config.yaml
n_layer: 8
d_model: 256
n_head: 4
n_kv_head: 4
head_dim: 64
d_mlp: 768
vocab_size: 3020
activation: "silu"
norm: "rmsnorm"
norm_place: "pre"
norm_eps: 1e-05
positions: "rope"
rope_base: 10000.0
rope_fraction: 1.0
qk_norm: false
attn_scale: 0.125
bias: "none"
tie_embeddings: false
parallel_block: false
init: "uniform"
init_std_qkv: 0.0749
init_std_o: 0.0187
init_std_up: 0.0749
init_std_down: 0.0108
optimizer: "soap_variant"
lr: 0.00357
beta1: 0.95
beta2: 0.98
weight_decay: 0.17
lr_head: 0.00598
warmup_steps: 200
schedule: "cos"
final_lr_fraction: 0.1
batch_tokens: [16384, 32768, 65536]
seq_len: 512
doc_mask: true
train_tokens: 110200000
steps: 2949
dataset: "wikipedia_en"
Each number is 500 + 25 x the weight over its row's rms, rounded and kept within 0 to 999. Layers, rows and columns count from 0. Numbers have three digits each. The size before them is the row's rms in percent of the matrix's.

# layer 5 attention query, 256x256, rms 0.0989, rows 27-63, columns 128-255
122:488518500555454513507495474504552471509482511456529497458540447525516506482481544497521494486466516516475501510567512495472480456474502512502546478455478556466493473488479481523496501518508562517508513510493511529504476527505521508481462467515458538503531495522513499499462500525530481521509536476487551512476509526490506507495477475534476506510511530523517500478506491489523498529491
120:486487516519510498475505457518473497538490484529484519525478492516502488520500497453476498529507480473462504549525505548475499514487505550504497516467521463509505506555448495522475509497463512537491500507505502486531532516520558463501511497483467467502515481503541505494496479471434545557486482514492451483531536491483483465476505518506445502468455488537481502493546540506482516480501
114:529518510487490457496489531505509484526471484536526484508507515511476467519493459518451498546539471501492484475505506501480496495487512467506529502497471484530527520496521449504480491489497509530465511486467468466493458531523520470461525504494508498498549549502519499478503494504479500500536480522480510504533499500477524478537468441497477506492516495528469448510515539482513481499465
115:477545485525437503504468475546489512497522529516551490445509520525487484501523537498499496495476475567522472462487507493505545501460495488497505489511508510543497490493483468523504530504515482482455467488512498494493512520505492543506508475509555522523484483473504491516492470503523521538508489494486528499458489519503492476516471442525528521554551528493522503523487491450548515467465
110:465527493553519508510482468538498529562502532539524483482486529486525479520471512478544440449464481514539507474526498479480478474531514503493494484456501514556480520550494508495495509474516488483500455504536505538493492513496512484466510495520500512476535490539546509498524484571493524522504517557512476491517509522471505491522464501512502500517478544507482509509501536482468496468510
091:477542464487467557507473528530490522444496524516504483465517527513486449469508479514458486501457491481506480469487491500524500485513539505496525479510466546553527492535471515517484508503539502507477507470509492541411494521463492511509488507496448506480477506515466544457529476504465488473490495476477504480535478488498477490477490533502504489492534481531512532553493512484478474538456
083:512521516467565497518441493508530523483547504513513505500496493463454471448502490503526516477443472519502513403489500551524487435527516493500470488533510519517487512519534492509527453494517502515478523453545475488490479510476504494493494519450471494473488535489516520499456509483440516513492480517459520483483499519536533516484498465536479469469533498447554499510500516472543465518503
092:495510485531512493506532508508472496497491499471528457535472505479501488543524527448460495498495543512537475487498480520504512503530491482496452479511490530496534471489446535471525510472474487515491472505540483493476514510499500553483535532499491523508464513530448518477513532504506507486483455486489504547489527526503509496546538547526512522497503464532482482518505499476511517533501
092:473540520498539510510504494511496550512520477526476476486511549504460505488522503504501550489482521497527486540528519505520502507538492542526521558502518490498488473465501476501503499548468511459549508484472524475555482483479500494485511479492520505479454527469507471500482519518469503514498505481498488506465528498528526479509524482474486516504494527547491470501481456518542525486469
084:496512540536499488475520491484478470492512500504470493502507509480495518488487523550455461510514484494480474516524516533484464529501475513505429514472497496537523490511498501504525551495505490512509477478528511518519514561501495483468502518495508501480495483504526513511508461478477511480542495481506479525514492491494509477499495497478485545505492492570556512547471468462523549487414
081:491547473500509526487551497463483515464520542476453495524469491538489485535483508449505504507525490514465488464481497534521501480523511469493519453497491509493495535515501491505528502499529465514450490495498482507489492484517514554506503522453503482541588509503462507440510496461528507469482465528440511510504489503472495527519516560509514476536492497482493535488527487480439514534482
091:457518498513505497544489538554497487527484451525544514442484474481493513533511493530482549505534466484463512506551501522547526499479519519512538541502479530485477501557503487527447516502507499490478485496517557491523487501487485485492503478548486474470480512520514470532492457502506477516513532480517528518492503478486537482529520476495517511528503454507534502513500502521481506501496
090:515486535511475489495497473479505499488475512508487452547481555532449508515494479499475545487512478490527499512526509511495497551506489476501501483513487519513505494496530485547469474522506545501539484485440505478481470492446497459502509431535497501485491515497544436547500472516457516490506545482479501523508489518513547466532458485495506513468532495487506519505478484549517468489525
094:478504475481527504514550464447504489515492562547504521560504457506529459455515501501545516535472539550503465456494478494494480516483556533484506494542541460491505462516537502530470503563481511510509494503465460488482524510535498521509470458477464475531516535514476511502465507472507495503504513526493479495548496512504501532508470509532516501511526474496490510523504503507509473571498
091:566495492537540505522480498473535529512474574530498468516505526477514508504509497515517508505482502478507482492481540527468480508479481507514495489518456465502464506491486512534507509486557483486504485507515519492547515524480464530467498525476491502527533511561524465499509505477434503497478481504497510519487507519522478506491515539494447506494464496482456488457550501522542518516475
098:489495482482487467493501542506518521492509491481519471538495479484490489468520500505442533508462540509506529442507505508524536450510509539515509510489528449484479497547472513580482507523501498516481488494476457489481561458506513470523491519498483520492508523474550507485517513518519506468512543499515511503499494506485495525525472502509510513507506504501479486488489526524495466513512
094:516482518470499502495484471509464511517538470498535491504492516502479494524482507464432519486553481479540475523504497514518495532505494481500493552527515546487513476488467501491485498446499454535484515493502553517527454508497470479550513522565522535510482495465481495490461516513487462510530487527509506552519487480474517492512527564503480463503464508499506490517495480503498508493507
084:487490470516519508525500476531490491507529516486455517511504543472547491507533473521535513520483484507498500497466520526521492466521572554500489492530489513514535505526517502513527482499525482471504479503488536519563549528531486536496495490494484502486490506491482450521447501524474502555476504480528502540524491540492539469502533497485465488507512500494494510504496471503476515520460
103:476505491442465526497486491501511509508517522480472495468520481501514506498494503481479541497528476480518452488482504463499475492484500461483451460509541517525523514523531527485521530463474529532576494463500458503467500498477489501561486504508494518526508467493488520551536485493484517466493458552468521556538464504513557512528471465504452503494492480486508490495487518476516495525505
094:477548490523470489480501523491507532481493500479500511465512465491497483501545528546536455453510511485504482479534475453513503452482523483532505494518444471507508502494477506531446526511463502502525484496489476500463468505524540489510466453537529480515472515446546536511532483516564504499493474473519509494503476462492511502484490488508517500490521546495523490531490472457492465501519
107:478549447548529560531491517537479542513499522493466535513501490485478481516518448478470508538498508481489477502489521516489496516511541457497507455546475460522505498496505505522493512524481509501526474508464500520523543474477450465542501493492523467514483519494495472514480536469495445455496507493501508513489501490491431524524508493473460519532547497474467528472536490498533491457484
098:472536518523498518456495524528509520502498466456469503515534529485504510501524508469512478511558503478524476556483520499498557490505476518460510509502502504480462551504485504461470530471522442505495481466473515501478526476507482524498514486525523505509433501499524542514490524488495473479494481474503453484519499497503509497510521541572497439486449484479464494473481497517497510501528
118:580489538499460507477489499516512493475521499506458490484481520519473522463508509482455430487530533502523494511471482489512516502513506487480454462533501477487517542466453511498496520450444461511523528477538497504493491487475475484538538476493488554511508466493506499470502536523482464487499485500521483499517482478482511498464535506556521470497486499459485490481512505478504503496524
111:566493522485491459478480494510542487491479544471565518495518513514484504501456509481475465501483504541489521511497493536499509514503467472457481450517484479487443518473518503537490500504464504497447491496512490496493486553508529511490524475530525527525495515521547501481498467533470503492485513480510504514505500492508463501489484515470527526512489475497479484522527536459489484432479
120:508525458522464540514520475494471516489524490504534502504526480474540481475523479503491506515461472489504471511524527511506498457501505502503523474472523441512496524543530475486517531464457522473511455526519551486547453481529509481542467480486489480556509510492532520467483481511475539459506506526498499525491525490482509541480460509488453485474529504490495512489466485502492530515516
131:478496552491529498486524506505481533500496483495506481511480506495555489501460500499487508493469472476526481517548536465496560463517472479492497540474552491502500529564538467492478535501436504528497503523477468493463490522508485474492504546520486444545490503458519479477515480463472471462503460472508518491494484474504520555493504528516486458489449497485552498531521507501481498489547
123:491501497511493522450500534494453541487490531518531470464506571524484484519510469479530517476469477479509513476479476485498510518475505514482502504541497509495452519538503494507499502505534457468487519471533522471489557489467502497485506454503492522444455500529511479516485497492516518516520550511505521513508497537461473476499494513475535453521534470466569497478455512510494514439492
121:484477507500467520433524471452516515509530476512445517459495499533489510514520443497507476480534521492506481556477518523470492517477471483504473513481544545496510512504475545494510520501523503516502511492520468505518500536520498484529486419498497530494500495479500544503533513466526484479525537524490504494505513515483515509491474544489513480526513497499504524512516495504477475504531
126:531492518510525464541475481537467504478501536498496458501501566509523536529451528496468480509515496489500507546520532522530533462483497489518561491503478555507484510452497459479534455504519499533481504493437510483534488506484481531500491523449507476476509469496526518506474527502501516490490498494463525481476516519529496502526512506486508442519464485489545470492521505469509493499491
112:479503481469479508522519545491483506504480482457497477476484522535468468480493515484499527473512499469524470427471511474461475496485500497482509547510489449491492521483503516497517496518472500479499548490493541517511493463471517461494494500474452511468507512510513514498466505554534469499481526549521484486499468501550516519538484490509480520467490515522488453533501488484541498435521
115:518582521514479500486505489474503502498502524486528560485503527506482472508523507517432523512510515515514526456531555437506465486509500515539470477521451515473518482499535531483511533473497480483496483454523500490534485465499502511529473485483518452482489498453508533526488454524516503473474491453497537501500490495481507495510548483459486509519534507480505499467480517506494485514500
128:504499463550486488542461483517517527469534511506512488493518500507480479503485505533497508506512504508461485468521518541537516529510520477520477503497497491514527456453480470466480491492520495514506510486497464506505523546527548480536531497464544518531492537469507531502522500475481541498501521534468513463450521494470469500500489453497489501498495480519515494461522456510498503496502
119:516530560463590510481445481501479486538478475517459504522504482490464506508507485502504522512527531521511498528465515503512503536495499504546505511501552471482510529479534507517479469474473469465482477505499514505507513499508483505471491510464449481458449519480493471512504521542501504524487491545498527482486517520487470467487503486487501495486528510490473484530503505482492474510522
113:506453484451469481527499493473483523501564530536477558497459497492491464497538492514488478502464526498504450517537505503479496494514549500493514482536504489483513473515485525478491516473514546554471495492497480550513529510525483531496494479467536472507482523501453491496504536495495482467497514474500489487511531472502470558532531546534461471502497522477474508523521496502451530533500
113:501503505472470538543536446427485528505478479511490508505472506519508489516474489511516522476508472508482501476478520510507514514523471444489454489534501465474471523462486509475515468510491484485528488500471473525537525528527529482453513555499481516477513534497517503458526469493524496501517462468485523482497456531484524502499480520511519523462490431490528481538509481475491483476507
111:506471524535506540549492490510507509514528490513524474491492531521506510454531546527450509509456483508537480435544490519501478497508513531453493555471487497513473482497444502518447519509507560474490515511506464480480458482494511531481518493535455487491503503502485522511484539507511519537491496507444518524476519515483507524504462494516483530479491507478493512511473550491520515506516
123:501526548569459479448476529470523565483497479466452505520481467471488492516516525488462554503525510493490506572485502471519479508518484521491507458549482514508520516453536498453527507508504503491500492511450498500511512517477511480441550551478509500498487527537486503522537491495503534501494471467505513501502527495503527467531504536513535518489478499512502511549567485492501496503483
# layer 5 attention key, 256x256, rms 0.101, rows 27-63, columns 128-255
127:496506496502483488494502527504498512519519475463503513465537474474475516509482500471500442495510487523507487559471499526464475492448541491483496493510531500524486441468497511498528467470487513498467496491471456527535487494499478478471544482500499508541505490514515480546473509490479507525460506503493525494485513512486475506509462517516562441500483521515455506517503537445496467521553
116:492478524546536491492547456489508481533510487500521508499501507501471514506484509502500491518475480472482505515479497530505456464536480553467466471500500427475477540475488519467467473481432482482462514544464480512531498490501548498455543500476455441426496525475464516477525524495483498495464461539472505505500572472514540491490519498493556461517524507514470505520534491498514508508513
122:481505505525524462493524503496512512507508514482488493538523505547479472496496473486461510482535488490479497463518510479449490451540458466469546464540449478516528513483551484477499510495497474514504500508486482473478464523504490450513507530468523479517548526478518485511528528490494497499441503493517488484538477491508506476508499429491510494546501505511468493488482512491532490501481
111:550504517488493468468482507512487501474480512491512522460573483464468517508475517489461472497526466485516461475513525480489476469516536527495551512533490469505503534547496489481539492492516493497504476498506506454531497485523455521520498474508547499496435433514493439521495492496481478497489516476534521538499522489491522489494504447485530495495531481501502561533503522525497498489506
119:523515472528489479484517510513476523580488486477509507547531507506497516496504480508520516474470486498488524493510504509503518457446509545495490515489532397515535491514446511523501554512505526492499482518511497499526534492527511551552469454510461490515506501463477479513523512488514502484478492532473469497496490504501504514520500455525518500483476545495488510532460545506450516525511
076:487475538530505511513526500462534487519495537468503502517497499504498515518509486450490520503503466483493462524526450486512489505481529568462550456471514506484517510505490506484499482489504502510508489471482454469498458510512506515496506502478488501540442544510505488529498533488488501471510487542502509516527505480515514525466515525536493519515468467495513512483522505528524490494486
081:466491513523480561519487528503517472464527492474531516488490508530459513502517520528454487470486441499509510503517489515500474515520496483478477488524521533516511510518481458496503536526457477534499493476508507497493474483524512514472531487486495505484533523518530476514477527487535508496536523486547489538473494507515516487519503502469482499472516519521462477543518516486471531544515
080:493466526487551523524487546470530523499504504482511477479520541520448511551516532477485506501501450489494479541501507520492480478533520506493501497489490502498450447540498550445501491482468489477493527489502533514483479498492521449503502509484516487453509474506550470563543476515480535476484559467488538506504488490488457515475504495516478482489491509447500521504530518508518490526483
083:557517491517488476510511503492522476490533474508514520486534489524482549500465512561517478498502514509478508499484504491519509556462492418516464506526504495541528527506465475493511551450491508475533469512538469494450540476487510530539505505486465492495499500476482498437495489477477512502498551533512509491505526515500462491496489487485531479497475511454489483542484479526492500433509
085:498516480487475462476499511474539502484490501514491475495538532501514464526485489526524493512469461493457468528500492503518525468511493496512504503471518461511526505473542458513494508501495554522495459513517501534490545516514486565549521491463512501479494501429524512499494486475526498524466472495489477481510473528497469486534489508490526478552489501458476488478470491502483494511525
080:473480491508548508491498512515514492517529529497538496533527507501541492508485486481470558480489493493513468492445491519527502508476513497516507476528516474498503522490511464523522499529515433517521478506495504504486472454481528484470493501518545528503485504555524465533531559518585500476513475491497476517532474489512571460502524502502516540514465478470515480459448529485480495500505
088:480501519473449542532497484461511517473495513480493503485473502510462500542502510530515509548514519461464499522493515466498498483500549517529450494512519492493526514469512522549535461507517543491497467506473497522511536511547476470479510480482519480496473440455479490487524495467482501509466458460522531511463495486517453472522496542495483521512508528480487492503521495526494512533482
095:524514492452486480485464519497497485516530487477489515473491473475502524475450503479490456496481483507493554475489509482468460513485504455499497516519521488529475529527528470536538509478506519476506502515536483491494532514497485449550483498470473498478494516490496506482481487490491494457486500486523529511505533532471452541481487482484496446507530528499430517529511487490478512463492
093:528510504506474506504551474502503512529494503503477482542512561478471484538558471485468489507495484460483488501453461456538479517501507491521464460477487505495529512460476504498465490518506492492500481466462475467491465495490522477491461553477505509530526504504504510478516510531526486466493453475509500486489495462511550483516488489487471556537472462520462465488524501438480509536494
092:503511523541529533529464496519487448454504489507507511470480498510472540521494568509453510488494511489515537533495482492496486534445507481469505498471494522512509460470477509486473551478446484505478468468512510490455516495453464480481507518487485508464503514496480486504537461508492530509529496442510510510498511502489513514459471477508522531530473485486522496485457479499506504481540
103:479475474526490495473506492492518530564493490486465527534490535501508491469521479523473551498500494498510446531516516478525473502546504503530501518517507414543558508490492525528464519508495479518481481480510505485502462506528516544518480511469514445516552475526499519505500512542537505496504484542501485482515492509540515521517502507486492501521540518507491493511506483469491497532471
098:503517496542482457518459525539521495481475462437485510464497495524485487481509539498474462461478493538461531461508529497473496485520503489493461493480492495489514506537522542490501482523484551505485521499500502482447563504458478498503501462467489496456482482491489531481492484473487555490471572501485526517486519508474468516500478444493494503477510508532486502531462529493513516441530
106:470499499515516511536483515498520464513459486529551530509463445451527538448479453497511500483466485550516489534497504508433523496440470479463544501468505469469464504469474488492526499519481490466496481538526538499507500475491521483492510469528493490456476490511469487450499496528501473498494485502501520485497512554475492532499501511503525510491549508498519530505478487444475546524528
095:501510502527486508462527485513464535496482496509493512510533506514532498530518483499507467510502490532491432471502492511485509492468500508522564498512521502508491510491479495503486488465536482476497475521508532514517473532443479515471443521458499536499546506489472501499455498461498523494516517491500472481516487461535513489478494502499518537524563542486511498545455502480509483485523
098:511488464505467478470438511504477512519527521478564493481551507519477414484468514512526521485495520462570485454511490494521517497501467497506497508498488478511535510527487514431472476508514486521497523477488489538483488487507498485534461456516528492480495474523529520532514511475537567482463498495477499496522532487547513489503462481513529491485477450545476501500509498496491491505502
110:498509496496512540506510478463514463501501513527527474507502501489500498469473460485490528511463473497468519499494527507501527507475465495498463496545465504514493425521522502513499466535531473481465539510504479490490499487477545480502524505478557510522479477517484522484484491539466438532477514498527454507520460493506523444519512517490515524531504564477505474480481495531486496519488
108:493497479518499504501522489530501510551482513481525505438496480504470437502472496532483510486513497510544574508480494504505483518513495478491462493506504511473501486526505489435479460438553531491504485507514505531482491533499481540501510482497467513480469484543492469497478502516495479524484515501500498477486499482471545555479509502559491509488532508490489511527460530530485457479457
119:488519471483491528467473485515475500509526477499477519474484416525509510481520472504534486519476497475506496522515519519486488495547525475509502536512541479496513494531469529484509503463513503557510498492531472473489498518492506488493484488488512515499535426504520508522502524512486468498475457523504459494527508480538528493489536509497481467508534471499478487523475537516472551539488
111:492465540519517515506510482529513455483522494510529511479515497465517499485459536509534481486537467465482458474517517485521516466458515487505544471501523524553500516477531489556496539492493535512534527446530486496502502517570500509494501544496505476493475490506490468491512502462501473492521496545516536508438473515515466495503522459502506477539569468509543510499450508498473483443568
118:539531475518478508506517489497481543508508511500528526518481508489485479489445500506510500494457502482469491492524522483460500493471495485515508506496511478481451520501498509510502471448450503426467509528485524537509503506512451514513456495508501471463513450504470458479485491476528510520446506500440564471521501523541553529472500528452500507471492493485488539516482479520507509488525
134:538522479472500500520507520492453499537459500463520508550514515522517494478476521494480515515520500487524475526512492461538516476503502505510495491466483507499506555509517516468494500518484464509494469470443481470476467526483464479513493549497548490557519514479506524518528507512534492485483500490528522496479483507555465503511471488486471526510518451491495440539510503507501488451498
126:514552534519496496492508516509474525511475521498509520508507535466470522512439490513494538495494461489518541463464528464467472487521516546517516498524504529561459532508486497488492512492487484519500536482531484457489500475508503462493495481502485487497462506486484517515549494441519507476538544464538516549514505506514460490533471541516478524515548495488512504485530486524507533469493
122:481474492458452523460512495500526516492510464474452531473482508514505502462486494496512499519455517527512480524515470510498458545525562503479480494535519521493510526480460471499470529471480560522542497529506471499499505508444461555509475451500519487509494503501499537507496483461518457526476488470471529517490529463497519562478460515472528458529451487506516512489509454527463506510504
130:563490512478453488523501503513481487480453477473457481487498534507476507555434484467464492499491485481511518508470545480492506468495537493510526455501494501496521498465483516461526449478541501480474534494502509486463487476473495504508484538494520527518509511479462435516490496525486497498477529498492496502528486525498447486525491499524548486510465530477493472477484523531519496477522
124:486479505480478502503502520520458478516522510455498495446487499473494454496499523523489535498518509489541512475472513500530537499543466490473476523467509483561498530486503523519508500445488487516473505470514515468495498498505502490481472494494509514513512519517554482505451498494488485512472488506493485559522503504508524499507509476490516507442467502495540502492511545465506492495473
122:505532509511472481487508493489502553495483556467509520436537511470540496507520495491517501518495519493541488487529535500493460522480516527482507535514452551511490535501481476543531490493519506515518472485509480539500493494501490502528514475468512509551488496497459497541493511506526478455489501472525479494513499483503526521466538529476449487468514519516519501483475478502532488479485
134:513514460502492510494517476489564520520521486531528511488478492504478493532498469479503550452522528506518460487510469510493511542507471461501475478546505460517523513483466480484511481542517486523515497509486437507474461505508512470490466554495576523484502486507493510520496521500523547470495505551508542488490502538507512466501480483540571501508469502530523480511499470507498471516521
128:524500491559531486458550494507520480479513517505493506478508497448531501526501518506514493523502511514453556530518509483529561534534497472502475497509535487427489502501503474545483503504508462485516471512512516519472489494482501508467557517474503517479507546470479476490478499542505507508508547524532535535505495480508488526484521509498518461463468517440518553479543487492481491505500
120:513483488484507458484496466478467510491507494511494479434486522544461516468524470502534483526523533493503465547495483502521490523498510554508506489498518495493482505508472502539477501463497534499506466498502518492515523455499486533502500477538534508508478428486499534519489518503488472509466501488536448465494506481468499481485520551555456488494502508480491483523507496503456554513488
121:481461527514472538475502498478490473519509498480495533498463458511489525504481499489502514490495488432545514478516476494501481562507494550482490538489497505491511531504491529487510520518493462506520481497464500518469501522496475504508485504502498513485508541492505488520516499494507466470473464547496475471485435467524556509555514492541533474473517488503490489504503542522540500514486
121:509516500488507487499508563491476546525491483490450504487524501514541493509495533496484492506449485518474503495503510510470475512495479530514483501479490504457479466491481552473506484505491466498464504509529489476517477443530537548510522467527525525530462465515527529519539538481533507520510511491494480487466531514429472479514448434451503500487475491467504500547486504514471499550497
126:514532565506468507493494498478551500494487502457513474486485484509452490487493504527495509491556521479471475513483480475521464548479483452479484476522456505500459506467506474500520518512473446489525472478472501474499476529498501461511518526498477518537556507483455457484558477501504504491527506455495545510534517530488506504538513502494465469484507520528491501508526497505490468527520
# layer 5 attention value, 256x256, rms 0.115, rows 0-17, columns 128-255
099:478512545491511486478498488532506509488510487503531483497486494502521533554459505485483469503480492487551510508520499512534505462520510529493482487507515490503510489499509528480493526483469467500554522533484486456474470497504493433494512505532510540494550517472487493517505466522473490491469527535475508500531515480482513527503507491516504515473448463498446475503518461463542502501492
102:484488486473500490483482499478542473526473503502486478485463561485498518455497497465541524496576539515479504474478500525486486522450528495483512445497432506516489487494530497496505497436491519505492481506541513474496454488490531519512493487465523482506499510482492497526497475463450509507497499496510488477529517494525512527475526532509501510503532513498534488539504479523506487515470
089:517460509527490511524491515513473491528497501498523493493485520491542508525498540453511515456511562434507491531470489489534480455514481522507508539536539491513534517492452528512492486531501511531544494503516534487532509521539559514497498470473517492482531478507542496523530532556476519510476482486503517484488518526561503493535539454503463502474488482532540505493520539442557507485439
095:546498526501499474509508494524495506507506469458476470432493507497446503516568459538489469498486523488480464496530464515485520503496498511501466491509496518492485459548491472466485493494520509500497496510469498509497512509494507502512536520472484479481479493489461539551486489484489504496519505508488499519515514564478476540486460486527478489510520512494510482550519506526449522523446
094:477532476459482505461467494522500543501496514491457509467475562515407482515554505493489486504482553520481502472505510479475495475517510529564451499498520471511515468473514531483456487528508498492452496497517529479504440497511447514522527458470511499543469515478523450550473502522489483479476512440500484493475524462478488509485475499542491467452503477510483513536547513537500531490519
093:535479481485487570474531467522493451481509559516476510505525541456530531471499501521516513496465525513482504517527455468496496508519512449446458522520523472537490503471499488496512506514536515519524485467477494505479517495498493480471478503500506547543527518509511466465515511500499538537534503470490477490515522471519493490496503450466502477464484471494538481498463482502494567513504
102:492472455508444490519546441515510507494512480490542503487518489545471485464504462531521474495483464548511492483510493519554511544525514548525481453461538500464464536488499508521467489478541510494526488520516510470460518525503507468507496510481520518467494526530489521530513515506444480510523487488449473510517497518495544497505486505510510558513504489493501508452471492499489502487444
092:526461502496515463508514512495453508521475515477491513501496496505601530503531459500529506491513562508486483491516516485508494480516476467483500540463524458481482501471511512453493541506501479489475437480466517519456514529469497488488501476441504528482487531455499530500520556455493506528491499504523510512524479487487510447480504476496492536492496491509522504524478473498478496472495
090:456545494522480501488461552490518480520489466516504533489516525525522497497488529453478515482501528486484490476469467484528505521471508469515460525535477468490508545477497518501477494476498489473480525499528507503522495568479541494518505545463541507478498505528439508504481504498506499500514459472493505496500511471478492515523517506483469492507465468533478518501493472512485454504555
093:540470485499501523524483511473458491537464454513494493443493482533503476505499517474501491504545550474519475505532458541498496517533538470471488507444481503530501544520490518506484489505485477503515501494520512536497490521489523515535479520511534504460475527579481498502541492532495510507517482536460465498506516533487525522470515435545486528489443506497559492502499518500456503469467
095:491520487460495467488488477518493479504483472506497503527482465494500500445529471477485509451513524460513513473505494542474438533528536520492475513503468474477482447498493468497505510485504506531541507500536491478477482481491476509466488487502472470472491527489544488500526444487482473483480511510489452499468472506457473509516492476493499492462512499502559507520532523494508489459515
088:485477486500472475505517468526487497524490498516507521426540509510525463517510549555467522490496510513480516474492468513491522460482484457501484503458487496515498528505519488468492536551488503507434493499490490468507482492542523477519481529470459496492501469503441492483490502499555512478518505483493543526494474502499527489526524504486512506469477503488485552503465483560514521509501
092:473557511512491486514513536547467492525513464495492520511507526535533506502440542484507546491489486506458495514479541516502495490521521479484502502539520536504506479488491467531493494490496518491510550486508497469464505496463518551491487507515498519533556519533483474474516539533466495517494513471547512438498467497484499483508460485477519542518500499523500505514496500446477462507505
094:551523500513487495535505486489508528467473552525461488469480493494517490509464484509478531522492476524527496481517519539504531520487484515496473501472496529521491488499493479478475531503539498492524472544478486493476543491543510503479559511454511508490539505518461477492488503496529493481466512466505497489493511541507517535487493565503535532506508532472500522447511513473489470491541
097:483494480498499493513514493528504478507537487511510483536468529496489515487503485563472473491486542517490523464477498536440514501503458501475467494493545529502466448507501504541452486531490526495462478502514492499487486498510526432476542517508508523507474492546510525513496488526507454471464518489503478475501487491487508487535445497518491517485516495558508536479530447500489498498483
099:512511476514484485492548488491527484469466552511483527485498463483507523471470515503517529495539525477488478527503515492499521533472509459524518490509516534501502525510507515525486509542465523481457529460484496513563480479546552517495551516532499449512472510491480522460521503487539515529518508532503510514518505482512506502505481506495518512482539526513548557490507474465556509515486
087:429512527534499486495500530462521472508444469530507475488497506471469484457524488488534463467487470491495542488496503485439491519495532501471532460504506563530465519509455508526503489549444512493516548462522467445498453466489476492486521460491504481516513490510505490515532504486470498503454527483495515526503508498507505510494529514494557521485497481479501495521479468477510502524490
095:507507523526558501484451464471481474453493526509492518536532506518570490511482536421521520471482513515489508501507481441481492506486542469495464514494526516504512528468510501530458499488502482475465499531518510490530474546474483469495503466518520527494474507476528545487519516524519487506491460530545506480448479492540525473483535523519486502458510518474475529501484500509520503506529
# layer 5 attention output (transposed), 256x256, rms 0.109, rows 0-16, columns 128-255
106:490472450540481517530557494482524488471476502499498544487522482481510460472529527524475479499488491498526515475502504460512490501539529511515473487492498506483508494517532464504544502478548508486491471501476481530524509472465535525481529515493496467514424493523507538505462537490509487508471519497521493500490487482486512523511519461523539514482545525510515500491433497479460501499506
104:523514492470508545483481471422506505556501510522514465545503483491527482497475461514464478484500513519564485498472488513530502476544481483501498495513512459551492477517498504478535472481478463477514515500518505502515533531520504501509500517514475483492545520482488474483540515558520535522476470569491481506506491531489530487461496520493524556492512464507484505507506514490515499520490
097:499478511489518493451516511447508486483499511457543496466508470525450531468533504536465508496485490515473502508496454497481516494539509510456510482500456514475488475572545472469522546507495496538494469516497506514475514497454517439538552509494486457485460528524511483514488518537487470536465513529474466521502487531494478537564492524499509484500465485495517514479470517504535479497486
097:467477515511508471516524506521500515489486490510463492539487503525523514505484490478564498523494522522462546463492517488491512493481498533482537504515498448525526527496502519526502547501512475444458511500524480515521451498534484491522477509505488537512507472470500471489491472492482474505477484522495559482499487473506518484547473478494434501524460462557491491422458492482499513467492
097:501454491497511494507514514505501507458481480569475507522466467494477527482522473487508499510529505488445484505550504505462496487478488500478531523502468542490504551519477493453523458520488499463493505513494489518509517455525518500545476495490474533478545526525471509467519529466528511493516498545532522480509488521523573519466508537496509506502499526528512514464495495511518479496452
098:494513539519491481506476507509477532536482499496476526472504506502508484537446512499493494494466470527524462522487509495477534540471507538523518505462491563450502493505503535472528512512470519506510482522474486526477486496503501505522504519514455457471494536495550517525507485527530505533479543453511467490510521496461512496494464533511493485457482469486510530468490480486524472499509
103:497508524504488458475509480498493526482458494509486515514514490474519523518484521465492526517540487468470495502524502482502504470520497501500520490507478444524480496497500533499507497500488492504504481488479475462517525487488481500505533505506551543553500503474526491511493538462481539519455503489509542515484492472496449469518481430524535497503479534507557516492464542492485471481578
100:507525503448500487464510451527522494526472484513505473529557491507462448516511492545479488532478492542526524527465521500465555522490522520477521494488498523508516442500497500490516504485475528448432528536504443502498470484475538515486482496561514486496487502488520484549502491502475442509488541503467503467480539529485483504512525511486521514542471526502549493477492527494476535498485
097:548482473504523521458457523476516449519549523508514511507512484453469454466504533476492473509503561539519497504481521453503509498479510512477536453510493517516507502489463555550518473525491459486504515462496518487496511503485480480493523457478495446506522528482521435509519451563458495499465509531528479491543543507539539528496526507504514489521499491462485493521503473494518468484493
101:495526534479525512495497446459526531491515506482500495500498483488483505496492518496508462507544489488517534498512497456526491488488512483491542472514523487456492532515519508479542500525497488461491470500477537495508516506494500434464493457475498461524486521454562470491483496504530537528511475466509503496539537480492469493552492519477532510514512465517464513460517505505502519482513
101:514495493521464463521509496524496539450492530481493510493530496482491494472491474488536516516511502526484520474519480529530505437524475488490521524492487519554513516479532523446534456499478514544483520458469495512521494542489518494509518502500522460514480486502458504484475501478480508547506491495479469483545499528518519481477438505517543450509520524503511492498541500490519531521515
094:525517508521518484514479507504466465514518520503534495457488484460490538522506540507537499496491523481455480500544538455484504495476550520475544503472515507456482511509484487512552493511556474482501468493488507495518480489438477535490462476533482489475520516493516523512510535493488416523477506525503504479510511508553528525517492502537491461517488476491458470527553523500482532465509
100:466514448514479546485506500495497472516472517476545485531524510468455588474521480482501520510509514507489461487471498466521489451507491535525476448467495525492491511515498507499526524518532460512523537510488504510562514439485496467485512527483531454478475495496503472509510442504501486524457519544481449555516518539532462547503499494558498509478482477483508504508500514514540507506497
102:508533526527489521548478475488493494530504505496509494545499520506468496471490485502518523476494474499509530527486464422504491490469436476496472517471578541506493530480481514495505519501478515491531500524470490513504502513499503490507516508548498536520497485472517538518509469471507508486510499520485557507508479472479521464524499514485527475443507487485460505549495481491496531551479
103:522515517482482483517505506497473476477459492492537480480508497525497505518473445474479530513508441487492492549513553481482549474462537538536468500550520474501532535464488511509508532522484505544514510458478502498536477461500503542513496526514517509522483501490510469551501520456510476509501492491503532519506454522529462499499499517531518508546500465466488466473476509520499494528560
100:532523482531520539486464543523515517503483472476523501505471518504548485501549486485502483460446526494486473485456464527470511499502482494436525497495510454549533444509498506464509548496524499536561470524507499484500504487522505503520476497501510472516546524508511501510499525517486527510514523522497456516530514536488514484492484498514496517501447494473482523497538504493502510526493
089:478452468519559491475501473497465518448496518525497530551517518538507481526476490520501491511532471465528425495460533525502486471501539496503492525515474474485532482513533546511487479503472486502492460496484486520479545540474496495484561515480539514493469509541508517531478480526491515527487499541516463516471510552514514479486497488492494504479546449488504499471524519514461515506465